config.toml
n_layer = 16
d_model = 768
n_head = 4
n_kv_head = 4
head_dim = 128
d_mlp = 3072
vocab_size = 36925
activation = "swiglu"
norm = "layernorm"
norm_place = "pre"
norm_eps = 1e-06
positions = "rope"
rope_base = 10000.0
rope_fraction = 1.0
qk_norm = false
attn_scale = 0.0884
bias = "none"
tie_embeddings = false
parallel_block = false
init = "normal"
init_std_qkv = 0.0202
init_std_o = 0.0
init_std_up = 0.0202
init_std_down = 0.0
optimizer = "soap_variant"
lr = 0.0025
beta1 = 0.95
beta2 = 0.95
weight_decay = 0.099
lr_head = 0.00615
grad_clip = 1.0
warmup_steps = 200
schedule = "wsd"
decay_fraction = 1.0
decay_shape = "pow"
final_lr_fraction = 0.05
batch_tokens = 262144
seq_len = 512
doc_mask = true
train_tokens = 899200000
steps = 3431
dataset = "wikipedia_en"
Each number is 500 + 25 x the weight over its row's rms, rounded and kept within 0 to 999. Layers, rows and columns count from 0. Numbers have three digits each. The size before them is the row's rms in percent of the matrix's.

# layer 3 attention output, 768x512, rms 0.0522, rows 190-298, columns 128-255
097:471514520502496485497510541495516553523501478480524453477504461517495482545511514512526504482500497487479454488448460470476509466472485459480504465534443515528458512498525487508502500512545493518488535485480487515546475445500494508541491486476438506493489522522525497478517546508510514530496520483505529504516462474496486517472480551538472476534498506443531470535513489503480540513548
095:481527528513491525517523494453517492487486486516493569503495505477511511510482481496466512513496541521452458502499488564493519510465540525527491517494482502538490494502447468502504553524543510503522522510531530472501480527549497496538472520536498476509497488493512490488518500515442536504529517564510496519486508474519517487502475520497500484496516504487507497533467509522536489469546
101:546504497468518513531547489518536472513532573508530507517543486483485546469488492496520469503519492495526478489497507492520475475454508533468483484527480513505512544525489479529470509499511492501504498468440496503491488536494496503460492502520532494530489481463485520492491518486465483514439481499506491483536458519487491507492493508495488476535498506512520473475536522481494534525493
101:499480506506533494515482501515463511501469501503560516516481525476469504520512464477533513527481447573472490488478478495488449490491476503521511531519537484464453450506458483532529525510468504459521493492492498519519518502501521471507515494503536481491484472492539481494442477506465471509537522476524513481507527493460450504552523519541533489463489500519506498468477479517472485479506
103:517512473486514507466503501446511528509490466525511536538492495489528517483506464511504549509550491507474463504477460531503479502492490497467453510462488489531464491500527516535493474473495493514469474484514473467449479487489545517486451479533494470542505532496524487488497520457487482511498469467471508508459495504505523483509542512464561510516487498492512511446537474476512514501498
093:495536483477518532513499516471561482509483490457497478512497529498468488523459492539501469501504534509501526452475504488487490463460522526457507477494479527475492497532519481486505498457489533573504476489543529504497521452485514484499517491484500498532469493514477482463490511504517516501497512505521508493509451485470485523519449518501457512470523535488499557481479537465514496509493
101:523491492533476539510518510531494541487481462506499475501517500519476487486483544451503524492524481503537470475505522494489528494443516486496532518548525490477501518528496500534487472517495519539491475519525518505500507458458490535476521495468514476530520459541486512506535516518511503506524462464509496485472496507496498465497512506491459496500497428480492471490525478503527509494477
097:528510514532479523528488477505464489489504548490531500487505507523505500520514489450527494489486513531504497492455483514488529499529502495484499456516500556462507508529491505457508510494497500506499491559474534522516515501462474487536568515511506504503549510522531525488512496492505512478454476519479488481513515519501483578509511526522521469487494493517499540498489480509472514451490
111:505474497482480509495534494484508490509507522522493477498534516521510508501497500499483532495482522529509481527498537524504499492520487433506533500505545456464532539508566510479503522485497465498526543475492489498497492510509512504466521486480503515532527514491448499465489458486505565526456488499512527501498504473513509486491521477502497504499498478494488535506477513512510490521468
099:531511463519483536554519507485518494483475523539486483476469538507536509493495489522451503493506497484511493500512524423500511522489502480494486520491465541516514502489539482473456519487507527514492470513491528491523483490491507470514510535486479513483469462483522525523508475543459519473513492539489484480524526514484454470496502490503501498507495466484507466525536456496480507484471
108:530495503473502486457508551526490487491491494547498465479517490490469481506468495543534498528509484464534536497527519530467509498471493463473464513521496534464480508487489547504521477507474488490473481494467522532470526463502509505517470498479515485501496455479514497450465520450522474478494468526503540535518509462506537474469528493469510523485518516489510509506519524459513547475539
095:492505488494481534493519544506552483496475501550522495511486435481536499501486530478535512467500512528523512485499462478484513515514505457487487523512514506531504511470520549531454490417469488492525541489522457513486517503508508476466522497460476474527493495490497461488522491480495489498492546461520517467521489495517517499521478497500529528496520488512514480518499483538472520523468
098:527494443540548466502490484499507466507519503488501520488499489517479535461495500492510495477463525485495476524476478470465470490450470504455507503462505558504467526504509490479534492494507509503485524498499513492483493490455502497474512486504512523495503460482433518437540501510500510491441522543473507502507478483453488518503494445465458513505469490530512445499491533481517533473472
106:491461512472505494482506481511477547516508471515558501487473486440530470533552463493500496527518499507462537551492525504462453466491495490502510467539531503506457499513493475514548561508492479504487492488489480479482551471480500535466504484516538481523505468497515505488476536457517513510491526520507512490536494487502495475538504511476531520495482493503517516483526478492498485509491
108:479476489493487501513553507447480502512468532519494469560512519515500522490502507505504532466504482497469519501546465509521537478478499502493510472507501540481534484496545500480505506524486490516539520496537493520449477473495487483484529458480491474540579464518502481489509480536505508508471510493476499520503513500487512515548534490556505499471495517483465522496504505527493577470503
103:474482462488474507531510515524488498482462440483503489497443525533522496506542453525522486519486490507495475528491480503462484513477508514506469453462550515475540521515504522493530494506516475516491516523545502479490472510489521507509525436497516494510514505480516469462470488479518487509469530514484468479524432531493498551505531489522512524478518508526497481482511489524494489506449
104:465515506486488517475533514467509492522460489528509495499562481485458472479506505504464485503532512506500494471510518531488517494498470516493465506517519491479479469476466535512491504528480447521516498507489494464473505506508499480525485496487475510484461499500468532510505491476487490522510489493528521497483475487509497472481501461509489515535480561528514543488498506474531548495458
096:532506441500471515473517481535470494489523520460510491486514493530502475467528490518507467531525483533506541498502478463494557484454516534477510485448455516518494447526504462502492464509448516493476449535449493526516500482542465480542501504526513458529519509503452484470558526526443497489493526491519537534517492553542538484493481476539493519469491486505474530468470530521446525489537
095:520479483514524478482533542520545479474543505517480491497512444502447495499502505535454487516498473491515505483548541479485464482512594486465515473491473495494549499480524465562507438495499507500484492485493535483497540557497480507494523496520510492503511473499467504500477497536480502507526537544545506495474518501517471458515500453477497569542494571493491444498461511485471498505512
103:502534508489447507504478474564485513459490489488510443505522521498524485491453508521488502498540490499476516492509479444530463489520441509502497489515482484456498511475521519503500459529495535432499495496494507493530484530510523473490464529486478480534504481462498485511484479513523442532511463498497456463519501521510431443505474471473459447518504497513481496507531510466464484477513
086:481468480468471496490472504437532487485523515513489514460505476484518454493502519477503486455501515543471483505496516523518518530498500476507525468514494482446559500493525509466503490534504519484517485476569471510524464483490498528508465501517508516456529460501533486515481516486484503504493510479476487524492488486526523494488497526477486449548495465509547463505501469522543495509516
098:498455525488499450498495449498490505476504522513517463468499514469499500510530527469497539468485520491538508519474531524525447560503480477513511413489513494494479503483529482522491515511491452476474544462511517508455510527501510477543510530520517508477472476503484548551490481546469503483502521515443481490511481519495501487521515509487519488485455494502468491529516482505499555497468
089:491499510484466499492495502522543490527480482502494498505505487441516469546527517467488524534494469495513508473527488549482491524493480504486489475528510543485486516477508491494520524521469521499514473511456526510536458498466511492542524528507471527516505495506474504464508515502519526491483465536547481511515505471489515466495496532556527545477482525519491467500488474441514531489517
096:494504522547539505522482530497487451487499480524425517506524490493524504513483506509468487505491494541503543496535550493489482463479527496532513449520528508532492506515471492491506496546504498510519499512485513463491470523451533509496494494526496461513517479490468482507503490484509537516520509489491508508461421482533536470504454523495494517535484468490490489485480507542496533499514
100:524497491526493512479469471512515501482462475543470493503492521473484497472462493495519532485520456514473501508481469538456534518531491484495491493423481503477503505542522549491457467458480489512498528466506510495516516519523479545504499472509507478488463559470497483508469466508500451513487453530486493501462488507485471481470489520498480518504542455486496463510493491487517538476511
098:516482499503473482536525414508523542465515527459525501499495502498458500503543495509487497514510512524503460499506511484503517493555520480497511547491495480557534497494530538488541462479495500469493481522496489505496485518551525516465507487512511481481517482533517516535515474520442459485510504469422477495475487512537481477497508511506478463498518473511487513458499535499497513497452
099:512512478491477530490523505557505459530521461498500518484554507491500548508506514479510540493546531511475493522507528507511527541533493436484478493470492507509496486512536521506490516534506491535534506474483539459523493467549510483507487488512520530480455471477475498517488495486486509531487537495485500488511467495475479489424511493471468502467538456510516510499531456511479499524477
107:491457483504510514554472532521511489487490504552478442471481492550526494504463526511452464488510496528472528488517508476513472493521468501543529485473484463513479457490482501514491463501512517469463521500477512461481469486491510497450502490512511445498482486511448530463463455489478498519529501501523537518489514486527498494532467498490514465460490480532501478463472511460442479462521
090:474520548507488492511518544503512508500470465496448469438471524512501517513482512516518449513526475491539453503534497538440507505474494502480508488483523466494505560520503501503531481472547502513507511497512557486545460527473538502499502483528513490508473483499534568499487474465512508536508475520510531481492507451461495528509507490497470487483518470447442532477479505512476496458562
095:495509500541456457504493462486509481533521484502489518503497557519488515444504485446526515517495531517502505479476528523535518509525483523526509481523518482513482503529512525503503496508542505465514497513545534485522505495517526496492510481546509535543460482497518484497456530473503473542532475426518491525493518505451519557455516533470506495485481474485473458475475498518494479495471
101:488502507496452505556478440563496501514507486517447530492508540493537497495491519545472498527507503469548497528476472495492503540512508501507486544511458469528469528512495566488514503505507494505507481518506519499529467557524477503502456534536495494491489521511472513481479513507473481497480475511459522467517452503497438542512484500477512518501517498506512499529479463481478541515501
103:494485532477519454524475497468467488479509494502534500536489522496493492530546507506468491475466495532494492517495463517520537525495486514502474510484450505494488528539531517503478490497499497526496499465496487526501541492494486502483489513495540499503522504516540491553489462508545518524466483494514506503512492513506520499482509520508505521493503515518541516489501530471497540488470
093:521499505509487498473505508499467459508543484494491491490466515499497521472468468485488492515504504486459511514455496458497498506503506523485492530480508514526429456484518501498498526473493498518477440491529473521524487524475508461535523455510529454503510501531485505470499549516514470506523518475546490525480456485504539485502476535514492483480487460540486512462495499512530493527508
096:512493514483519460484504482515494487513522522550509475498519509505488482480492567528479462524503439468549487483517489511566504509429525460512480470495457523469472494529534475508484478513499476492509466537526509506494472511456471530491519494493500482497532504504477556481492502483512520551487513476528541510460492502503494518465514501513473529484499494526504510480489479477532522498534
112:501529519511485529517478518553514486532481505476496505477514473487482500530496482479488492513462532517464509436498491476549528502508479482488482500520515536473541466487489528488446529479523491451496491488497499525475496506497496498484472516544489481475535532491489481498498510515507479497472542493513504497495505489481500473511473527506531534477470520509518492508524482503518545445484
096:505522513507495513482483510469490480489528468502472489518463495512492486504498511496484512547485427450507504527478521484502509496523485482475538538497544461534470544488458539476507556506529497531496512543513475491498491500532496516500463536488471510506478472499504454527488525537521487438482497484544507463505472464470529548469495469512530562486535520442474482475450463442477497492482
101:489527552464518515567490514493511488500513499526520508518499520431466487462487489460533520491506532485489481497491520535504504498494526479534550489507483505499512544509519547489526504494514510533502540553513527495517516544511514527500513524536496526438520506502545482486507500454501467443498526526503480503494544492479449521480471528497525508489511480509488527500477491544542486480469
101:539464475475504504548504504515432498508537494469520519483480491484477536494536502502464533499491529524530483504500513465500505509524494503504524504521515472493510525477503496472517541429501556504495495483528520506497454503522461460473510494518487484525507488451520512502509544498523481486511537474536520476502477506500541550478496462487541497489520507498480520489483474495446509536471
096:518511520498504521491491501469505513499530502534549504464505473496453461510521481479488509548538528491551550502538511516459492509514524494484514543494483525496501505480512509500493449469464474526500530508533516488517482543502515474471529530470488504499476495525518485527496494510483528485513473511534522496496496477509514495494507490467522510498504519530460484520493502469474525519475
103:501531510460511501501489446499511489488456471537502500500460504541543557505553527500441499503521481487489505510484463485479466489487483466472506495536506504516513483525521512500488501515503522476520487518491526513453471520466480495477502494518506516518498533530536560481478508500492509458452495501499493457498497490480528532483510497480489503492516504481513508491494538512492499476430
099:447490471504477502482504480494499509504430510455552487486463505456490548543548520483537498466525537485464434503459468504519542494513530473516526529476504478502494443494520496539505513447491462479488547455485508503533522541542521493504469498494497501533482470487520501464480529463483467463512499503466494506494511461489486518501538487508498483486489508509509510513504490509480488523504
093:475519528494529508514504485523457476483533476475500493493514491514519507494495521516485477530448516511514504545519527493511513493485528502500510504493519504519497506487491502480476487538472460499525475524464492455495491520518478499523526526502541513502513480502469512528540468519503483495509488529504518491488489565519473498526449464495481521518490483459541531485488513507525516478488
098:485505457485516529499505502468516477515495497474510502501516498495514506483511481503490541424540487486523484536537508524467479484495489487500519546469536530458489516501528496532457487536516469469478524475569522486496481514468471546494475438522493474476507463464532498566495524498525472511483516514512527505484509499492509426507535500477506475475483505540464535482500499461451521465488
103:492495500501535509459487497480497512479534539470522498510497462516530524483516518476465538516515496494515482498462512477455493482474465515454488445554526479492459464490490491513478536534512522472516470478496496489468500498510489525526476472469470502473505468475459490470487506496499510493519481524483537522511531524541486502548463508460552558513504467482493501534451477521537487473492
110:504537507526498492522480511495512532501496522479478484526532520532474502489491513502507548477516474491543498505497569509502522484512519517483483508494517513516551535545454542523488515541540491516521474503475466504501507520513500505513500490476511525462446501506498505517506509499515499534524501484542542511532486477517515493480508517527475474488522469472541500466490507543507481552518
086:516517515493519487520513521554548512488531533448544531470518465524511490500514530503505456516517500501507524465517461516486500526509552541467500484463486512502464484522477507469504492524531540496533500547537455544533502533502469550521482509455495501511524456478496496455541520516489500527481467507479502482469493488498524472508541518482501478508474485524501497483523514496516483529505
096:442451513516466475491468502463492482505530501454495496534524492504524523510526481505516532491482521492509446524511437512470491512483531500494524450516512480515518480497547481526524506500488511477495499456450523481438537491535483553510491496487507500539510535527497493486481498476469489509501486508501501484519492489516516540481503516449554518514496488544498509489493480495517476483508
104:488480477504499524529503491512512523499486455498462523498500533496496498479482518512496511525495513548450522485471492522531561504501531482539533519498427483490505495504489497470516523494511496512575486498476443477501528527518520499504470497501514503499489529504512537525537477448466490516517457478456459483503480527531482531513481491508517486506464476449485530514493496545481456519495
085:510536493510536487494533470475512471536478491508514517550495519480489527535505497514479511487494477512498480482482511504454494519511497515519486494503506453479557551512492500466534479494535492494519492490513535518512532468450513485512487459521461556473484527491529508511485500493491466513503474508504505502487497493414473480504477463522503472520495529465545495521484472529511527497524
105:527491517509456462513495481502542496525482513441477548527452554521514524493488478513492481482529493483512455452510462485514467495492517494473505573470499456495469483471501479505485486490505493468528525494465506483508480510525516483508534502498462496535476493533451482502542491499498488505513493494494455456500462562478503502522495478512458499480508503497505477503526527524491502493498
089:482468488471496510552481479485498481502488489474503540501507552503527472493547470475532517459518495503472501482523475503517465502468476546537511485514515503499497528509475433535491519511490474488506524532512423542458492513506476536438516481515510502514482510518489511506510499521532499524544473500496478483473497543487501480513475515533520481491491523503461470498492473499518578543494
099:503488516501538513467527483476511525527519476453559510520495487479515513488513481547484529448492491501497477526493486501531476514538496477479502483518518480487480480506504459530495505493518518459557519478504489509477516506494485498493495540517476503503496536479468503514501458463505534547470552494521481471466487498522524485485467505508524475492506470480511524460544459493492494538515
100:505500506489526497510469509473481542535493477489476500465504539516501477486505499485478466499508521504529522512528492503506514508536502474497532513517459540524513519487476506488478477484490547539483504529483519469536477477484500496445505541491473471462501506452468506523512502575509503473505491499499513506480507499507488454519496500533526502471497517488482495530474478512483497485523
109:503499542499481509452519547496520502465487525536493457515543468462529479499501513533481437531553478475516475507486528497507511482516520496495477485483463469500496473540520508479434448503499482502499489497494483505477521524487522461470473505487496492481535488499505512523515502512467502507501495528511485526523456463503524492513487540494487502499494497514487503474508508469517521479521
091:456463507475467488520479454478474485495496492487511516548457470549485480525535478497499451522493496495463492515506484491507485490550508551450481534498501468498521530487460505517467560483523523456551502463534503535507441481492511502543450463509473550543516487519535414522493508477511504511470488469514492504548490475490492527476524530518535504501501459451524479503538517493499558544508
093:491508513513569480557495501486492520504520454487491528495514516467496521509487515491490505500514451516465498499505473510534506546511489460531484479502519496468541494496510465503546519520513486512505554512479489506492494480515482483485481517490487496456529524508501506508498475498521502499452513536447510499494504501508460510536541513471551470538508522465516531505466475513503475475496
088:470498497506523500499488532494524535541463521472485506535432484493559532477517501491527431490488486447501496513469470495447478518467479548514496479478521504502522499492482501488514474495489500467494524503510505464484554523473506483516518497516525456483504498511527465465463478487504490455514501452507515490513520503445546528444498479481508514488501544471480500476489479504518533488533
097:575539500503531506516494519480523519526500489512430482499493498488502557513484557483490518456509500481453502505490485499523545477501476448462558498523484534569476508434472549508480537492517504467501491507489475510467483499492505538477482514489510498487521524510486519504509489526503534509483477525480480472483474460530535532504518463512429468539512550474462495473513477487514497510494
103:484535478460473496493479506473530518515492507504503510518480455483517497470545502517512498478526496524477533540517489533521500511534495515501543481547528447498471476509492495491517475480471487529533494491471484482502467513494502522520479468556542519529502451540500500507491486474488462495513484494492507491503492503520470547476510492516536490478524531501501502504505507455510477485483
096:469533505443502508506484508566459505487544519503505518483479463549460498503524478503475496497463510450473529499483488489515486521500515535476497481509520515496554494456474464494514519512489451512527504477520505476466496535499509505508504478475493492532491527490516467490513481513480517487522537470527510515519489542493506518455529499539490520504517483480523484511509491477490491515459
099:546519501486522496486538486513476488513496496499524461501495506496441545495495521560521495497527495495491508529489516496499495484485485471479553520481484513511453527489497501483490438483540494499515479466428494515497515555520522487475463482515493477542532473485465530488483527512532501514495505539506498497472442495484502484487520457524494528511477521494481542492475497453496547491518
098:472511482544502474500510461478513479491484516541515502531504548446471516511535441480570531484497549502458478449467472470510465484530498481494531519512504485458496516466513461530470479518477466504516513476507518463494539464503431513508515499500513518481496506525523509489491490469499506512522480522478497485454471470460526479477477497492525472454495458475509435500520495507506525505480
105:505523500509513466470496462471526499456534512502484463453498485488486446498500508515469481499447453475537484497475486501493496508475528501500553518481511519450510483502536446564486505529492529480515469457479492510470549497463503510512488445480509470498496502514529555485496507514516513484472462522474489496492482508510457454518543488504532488506471503541516513527509505492521461493550
105:495484509503461489527533494504531475535488510480467515473499496554504504517514522512493501474458465456507522489509503473536537467505501506502468493492508535530528496502506494486543537488522513509498463494524494498484485499500497513532471537534526513452491512475468478486502489485506459557507479515515465508500553540500452483442509498469499508497463504475477507528515529516522486512476
090:490485505497473527504554503497460473473497485504493516511487502490506471511521548490506479482468493467522549453508454486505473512476493493483506519510541482546517479476437488504514506538554492503511489507500538504479483497484493510526469494469511498493551475477496519504519495507480523454483509482513503472470475521507489480534518529519464487484518479467495520500559510478521489491483
108:501491474474486481539511476509527518498472552471491494490481532500493511501476481514514497535490508506513516451455488511491515530526529514510490477561491548500427542472512489464482520516523479528501479519519513488509491478500465510477514520483513526473506447489493503511511455513521509491509480499491471484489539530515515533487488497478496520471462514466473512493437484532476501508507
099:481486546530518559496514483479497481495541479557513418507489452464462509465472506499490442471481514488542510527516545466508546465458488496495507469514502450494446484477526505512515524499535485482479500483511523511475511514497508512492500461481514497479529510505508539493490525500514520498524523518528493495506489486537503508510505514507489478483513482483475529502478530498504487509519
107:529480481505483497477512522503465492515488550492518526518470456512473495478497479525518506520508488541485529550523525494490576523495524496509518516456536509497518497499427481503515497483556520462553484512520489514542482517502529508463524508511518472439490481458526505514512476469501505457504475472543494496485528483502491506474525465497516500511559508502491498545517498536514518491519
110:518501502503476480541459502518506510533473479478478482514507499494517535493440489483514502491574494527501484454496503462503511487484450484500513457538511463509522471519487495463536477538503470485469521525480427516518505496528510504543497463478434497579478524567486480504508509463522474481480490476525532494521487495524543502481471501499486511521516478487531522489501504473510501498484
102:526506486461511488485549521510469500514507543491511487493504477482455488469507492486515529477453536537488484491538501481433514506492532507467493511526524516525497508510518513509484546485519478525503490486502479519490472508511472488505464451516521508471477549512506478511523540490484496518499533529522487543464523525510497489480490501491507512512482503492470482536491496491516499514484
105:509522532522513510503461477498485488521504485522534468537502523504517488506526463507501459465523535498489520503486495501486469469516551491510494556574522468487478489480497543466491508460528479502497485472474513476503502445471525489491473507495488521496500517532540499509525511526494479513517490529478466482507499507512497500508542525482463480508528487487502478508510497497510547505525
098:493515469501459516472531510508530482498467481482476481502512501503513479495523486529477562465525492525502492474488475469473477516510506525462506526523485485510519469487520496493497526533506469522456480457516490495511464454528488511506486477499463532525439506477513504503488493473465530496505449531533484511527532531479515479483464516474515488496498497459518482487480467512481489500513
091:460502481502515449471514514503513473470503538472509504512484495482493484540460503469525515509485498480498461501458519490510524497472493502468508513482480484473495473477562533507498508502524510499539542501483507504463522455535508481462488512514494542465517502520504486508520425441519485494507528524473462521559497484528524523508447503493475499525454514474467510515530474510493511483525
098:468493506536528495483514515510484500516497512470545539524529519481500541528500498501500525508457501499479501484503493514452524530537519517492484531473523509529477489489508496531543473536537499480488516500497529490522496486499482504472461493534478521488503502491491489477504454470474506561504497522462491522495476485466489467519484501501540507507488531519477507492504482456503524502494
094:532484479474469503525508470465498519552526503489499519458584471506508491478536540477495520481480468531469524489536521488526449512500463495489500478490516504498491481467490478458504526483488484484531465483449508510501477504512489502503466480535517506504514495509486492496521514499522479522466522512482467496579533509468487483500484464536493498526456511476494505475521507511506468507461
107:501541528527535538533516447512481495519505480505499514545474464486515517521459459500520455504531491492468486476510523482494494512498522457478500489525470447477447522503548507516511498520479511491478496489576494546489536493511517556506476491504499502504526472510483494471447490501494495507520466568507534512501480481474514490538514520500513524518491492498476501525517501519493506495539
105:529467476528557510536456472451469495508496509491509518505506521448472514525513462520464522489522446486535546531487516519486458482534495486510470460480494506501492460496474519489523517500465493470433513525521511481512566489513507554478445463520477487515533509501516511522512555501469543532496505473523537468512543513473520513497527497447497484535522481500497489517527479488516519500489
097:504531504518515564511501514497490526496525460493495513511481472516561500482503493481414487452483477510486514504470504511516511510523529507534470513503555499496519477499486505475515539471506506485487470526537482543501481509495463452555500498507478542510495512465514458489492536501440535489459495520492514530502547535498494470521479512494500512472476505517505502516471441523511508506463
100:518553524582501539507493490545521490492495479525485470459477507498498514535499482476500456500447500533511556501491494507535498505513529467499504466559523463496502509520510486481501491471491512508473457497571532506513536500473469457497498470528513548502523518468493508462499510518482504499518475493465494516513507506515457483531490568500466435489549456465515494491485505493467530538506
098:521469487504513485450484560508493512504494520530556506476480499509512490493498463500480494508467421552494465512527489530510536524530521448486510529484489505483456521500462516494489473487525507497498474511475511492522527492470507542482490514483476519469525492489496494516480480509453525464529482473491540519515520497510543477524524471504523487526513507493487468530534460507497509531525
099:483566491487475509471490513541515490535515498516512503528490479465526510467460496466486508490538478495481525450488439482530507448505493504480485478517517467515471502482493529515513502515528501534524523497488532494531465500491493450494483500499502541481538475546552477494484458504533497510504490495512551507514496496496495529512511499505503510468493477485467526507485464465504501487500
101:480435504445535527540487473458534477487469491508497520459480488519475507496490486455522497530508475465439527520496538459480493500491494512510519506478528496501472485537451517475468483510459496506494474520503494504453494522478489506493492484442527471542484522517475462461482491493520540498493549554528543498482488464473476450531523520455518564455514480557497529517491474492490535493520
089:479525491505457516477455530513488493543515480482493468510486485537478507479447490480505520497498483520437469491469498537510498533517505510496495465477491484509487459490461502538501484490501470488491495525487480526500512536495498496523514498478468497529473508518511493542538519501493478487478536460445516519468458498500516551491497520525486481510483439510507536467482495555495522480475
100:478505529499473522484530532539508492465511486473493516505504466479478458518522534503508454499532488510481511524495522499548471455508548487558512543492487466468527477491534497521534499511504450544489513523462521497497537462529468479487511481474512511500550445494499538547505520479473490441520531489507456462513437481523489496503492499553475526503489539453457505491486488496495503404573
101:476482543537497535500500529481495473500505471508520493548526469527506489529492533485520530520463466503509480499529483526472479493429488519485530456488535508488526516521526504489523487495518486495553498497505503492518560513468498508513526477484548492453543531524487478504497490513518507480494496532524490537522492491497496474562485545525516501511492510535527496487468522493533508506510
098:520453483521480462478513488490471544476516463500521482510538484519479485516519503482519563481477477493516490469470489541547475479497488505475469499496518479494542510485475487493478510499479495487491485499492485491469578498519506510524464496511469510499486521503528464511558502508526505503478480499457489503492470457506500516508502446444497541512511504492494485478505451495519487497511
108:475481504481500478473488521534498472477466546485498459496470529494508481477470536522478521509500485490524519496492462481482485515527485501498476481477534519510502513509507525484519498478526521477528502468473534494414504538510472478517494530504460472503448454476451522527503496525540541521486497453514544502525495484515499543481531465519492524438478534515500510475524498492480506536502
094:525552508500510525528478525526479522488507559434461508545456535527485509468510486485459541505480460527510512496474503521480497488530496541505539480518529528484481529475509521500479506536477528471448504520503495486547522527505450479468509440526513501500532508471540500469457529499450540465499503495465520500516543527440473524527484498516516509504508525495482441484536503517503514518540
100:520521485499501547507523493501489540498534448439496533532498521515514540552473511523514507476509510455530536503508504517522502520535508489463500528502511503526509491531484503462513489495490507526485499529530443487526484559483498516458482488497480502485496482500510513507522520492497551526509476499480463535511519501530473512461511531501531469456508471490526478461528509529506519511475
095:471477480500498513537483446522487507519484498484508507502499466486481477484523490509540518509496515474526485492536527535499525524463467479512492486466496496477506490504483518549525516510480476519457502504496480533440492481539448533521533461447539516434490501499519508482505479473503542508524522471496520498504533515522506540486517453500493521480519493521480478541552502512495520525490
104:521493570500493468481466486471513539544515499480503546509509482460489509548508467499506513510507485445544483486472508579523508511508459471473513517534501531487487525485471522542453533473482448495502540523471482538486470498544484516462483525493475502527499462510546494520488504463522506511466471524518542496531506527477498502519477513480463484533435491506539502508491538515539522535530
103:473483468502549505520483497509520474501479465530484526480515483461483494552494508444539528498534500476497502502525541475529512502492497491487430449483508514468489522518479476461509488538488524496541511499498475499466533486489507522461518475482543493448505497509480503491439509542480518496536475539554503513433501505522533484506537525476522510473474488505503498494439507480475514528499
099:509484534478523494495464471482477477489480491511542464519502502520460482494516501513495507517538504527521485550477515529470501507510470536524509532474534504522544486523497496451467507462544502519504500507532490538496508504460471499490485492524456513519522458520497505465593536490506484489518464475511512503507519472460518482522516462523524458492511526518502499495472539493452529563491
091:507501492484557550451528526519487518502497479496480480507558508497490505490453503519514522424474517472510526481534474442508492514470492529559488493505466534481528509500573467501508492473465531501483503491506466462474512439492473473512462493492444477538538455549491527476485503474545525474501500508494484502469498554500516503535470497468480447500470464533476498531480514477479488465487
095:503516523522528489506445501518505580476487488485514507465468499528515475492544483509482495469515517478485442498492549470471527497495503499532465509516508514486474500497531511518496483482514501485481522488522524496505492483530477500491561470486507510453494532485492493482504452478470552531511472473512500473536512487466487459484509478520527450470463499514498506500518522478476543470507
101:486521488505504500506501507496507482497484471493455482512507528495505469539487498477512526511520530477443460500493458496545507497482532497457485510516470442526495506528495510461503520511537496473538515529511476482551475526511505469503548511487497479497543483497495514501523485481509492533503543470458507456479457477508518456426462482448454527470497508493511483503480492519541493518510
090:543516457539548528506500532519488505560515525466525490507536449526538505511504568529514501493521502462489543490536506555485531523465483521510492493540488498521513473528509513486507520541502515489503502526505517514513482473535453482510528486497422513480479498497520480486521484471484509476457486528517525486491497548511481495500469521507453525558505536486474531472449469491510494547486
095:488536541524500486477475492542557490455497523483496468488526510499481430482500472473477492531511519497506477507503497507506481535521507497510516508523511510474483513487514504475532496517479475498497535437506518504511507523508542490490515535500470495519460521462500467497513486500507513489517514497503503483568475489456489493493480549499496453483480499503506468554521491515508451548526
098:517504470472500518509456520521489480493496513490453532460473482510530483521493467478454475471550504500489539437492510506506508523521533485473496510477548476481539497483497564476501504465466465512502506514502508521498493509521478535523506509504485571502523536490497487453533494508465540474487551498485499489491522527499491476544486452515467497487496538476469460541509527526467489498524
098:489505503505466477519517487473467531479531471530482494512463504505495469524524467510515462512500472517465494502460490485490485519511515487502515475509535486500503496506506495518520544539481451550504460495485491523512509506512512509522519493487491502486480486509494488485480514471489522501501542526516466503508475505464481518504490490474494480516515493499489466532478472471506482484490
099:512529514512542464478482544452498515484506466507490506501522484515462517489524498512507481537493493525495498477542457484510505516508494546521501496500519489577479479499494495534499475469453518456496541504536502516522466508537508454465539502443518467523521463510505498435504496499496457436520465459505509488511491472533508482488490489484496464502484477475495492500497485503469516501505
101:509506492483472503456505504506497478421500485531489477485472495516509454535480494530502479470479493449522512479494500511488469491453505520516491519484493495495474518489467515527511494494515489542503508474489538473480519497447543497479485500481482514522567510506484483545517513541508512483490482477444498474538502540508525490494462526521488503519530484483486539525523489527501541500521
104:537465534496465495486481461508531465509487486474473515529464495494487510485524509471508481542475508520514515493500486500529501477484516508515522551543458537512464486539482509512502468442487493521512506452508524520500440504487501497504538486495511533470467509543488517487526504485480432487474516505504490525490504511520504484470468486517508522493490467509532487493505535470511523507477
104:489540482520508520539496537451498471449515495495460532564479510518465521479502484484537488523499525492461460463518478504511477490532487537505511501482539466490509497534491503453513493462445508542483485518498497503514514494517482480514486460488509501503505473510482473477468542495496442523527513483425510506493487522478548528479524507493494496546514485476500475537496477477496515522489
097:473507509530512482465484454484478513486523515511480506489518516491533504501498513491497521520521508476509496478522525505522490444497443492597510562529470489533487509469502494508474489475479486492499515521510457495480493528500514522486493489504498478502542472525509511517525507501521506496552496509526519496488513497538492487484542481499439495538458522521501475478507516509512464472475
102:521553481479473502533522477520487497540491467478511512517463528469520488530500546463500486502526492496460519533535491439502483494484497516480473503503475492481465488548523479482514492457475485506506534460498485452521523486463477484527504492456515470470507490495513488504514481458516544515513501505491543470549502529481485476485498484531538488521504522530505491480488540500485509527562
106:562492489485518484527485512475491517489484509516487474437490470504484515482507486481495475502530510468501511470492491469493529500463526518492513525541525499533484473511525477526506487519496493471514508495468522507478477476490493499441507502448486478477537511483488497516509512505479534528530480542474508489507485498511485538496531497493494494482539494470472519535498493527523495561497
100:510459509487547508531495472467490490509528496491510479516498526527461542494515491476504470462492490523500503546502515523462508498508511463462478485510508514475494525488514471467468480478497487488494498447516473490534521497533470452554509536474518477524510484509471515523532480456572481494524508486447492497494474498484508492518504450495468472504453498475521491481492558504505515549518
100:515488498491460514491543514499529530552515493477526483475499536494508476532447525472517499502458491487483501498496499506503484489501538515488521479499499526499505504497506526511496487500513486527481537524495471500512496473483536452467501483496489469489522473483478545529485499525508527481481519518482480539511511449506491493474464516495505500495464534432515501484509503506519492462512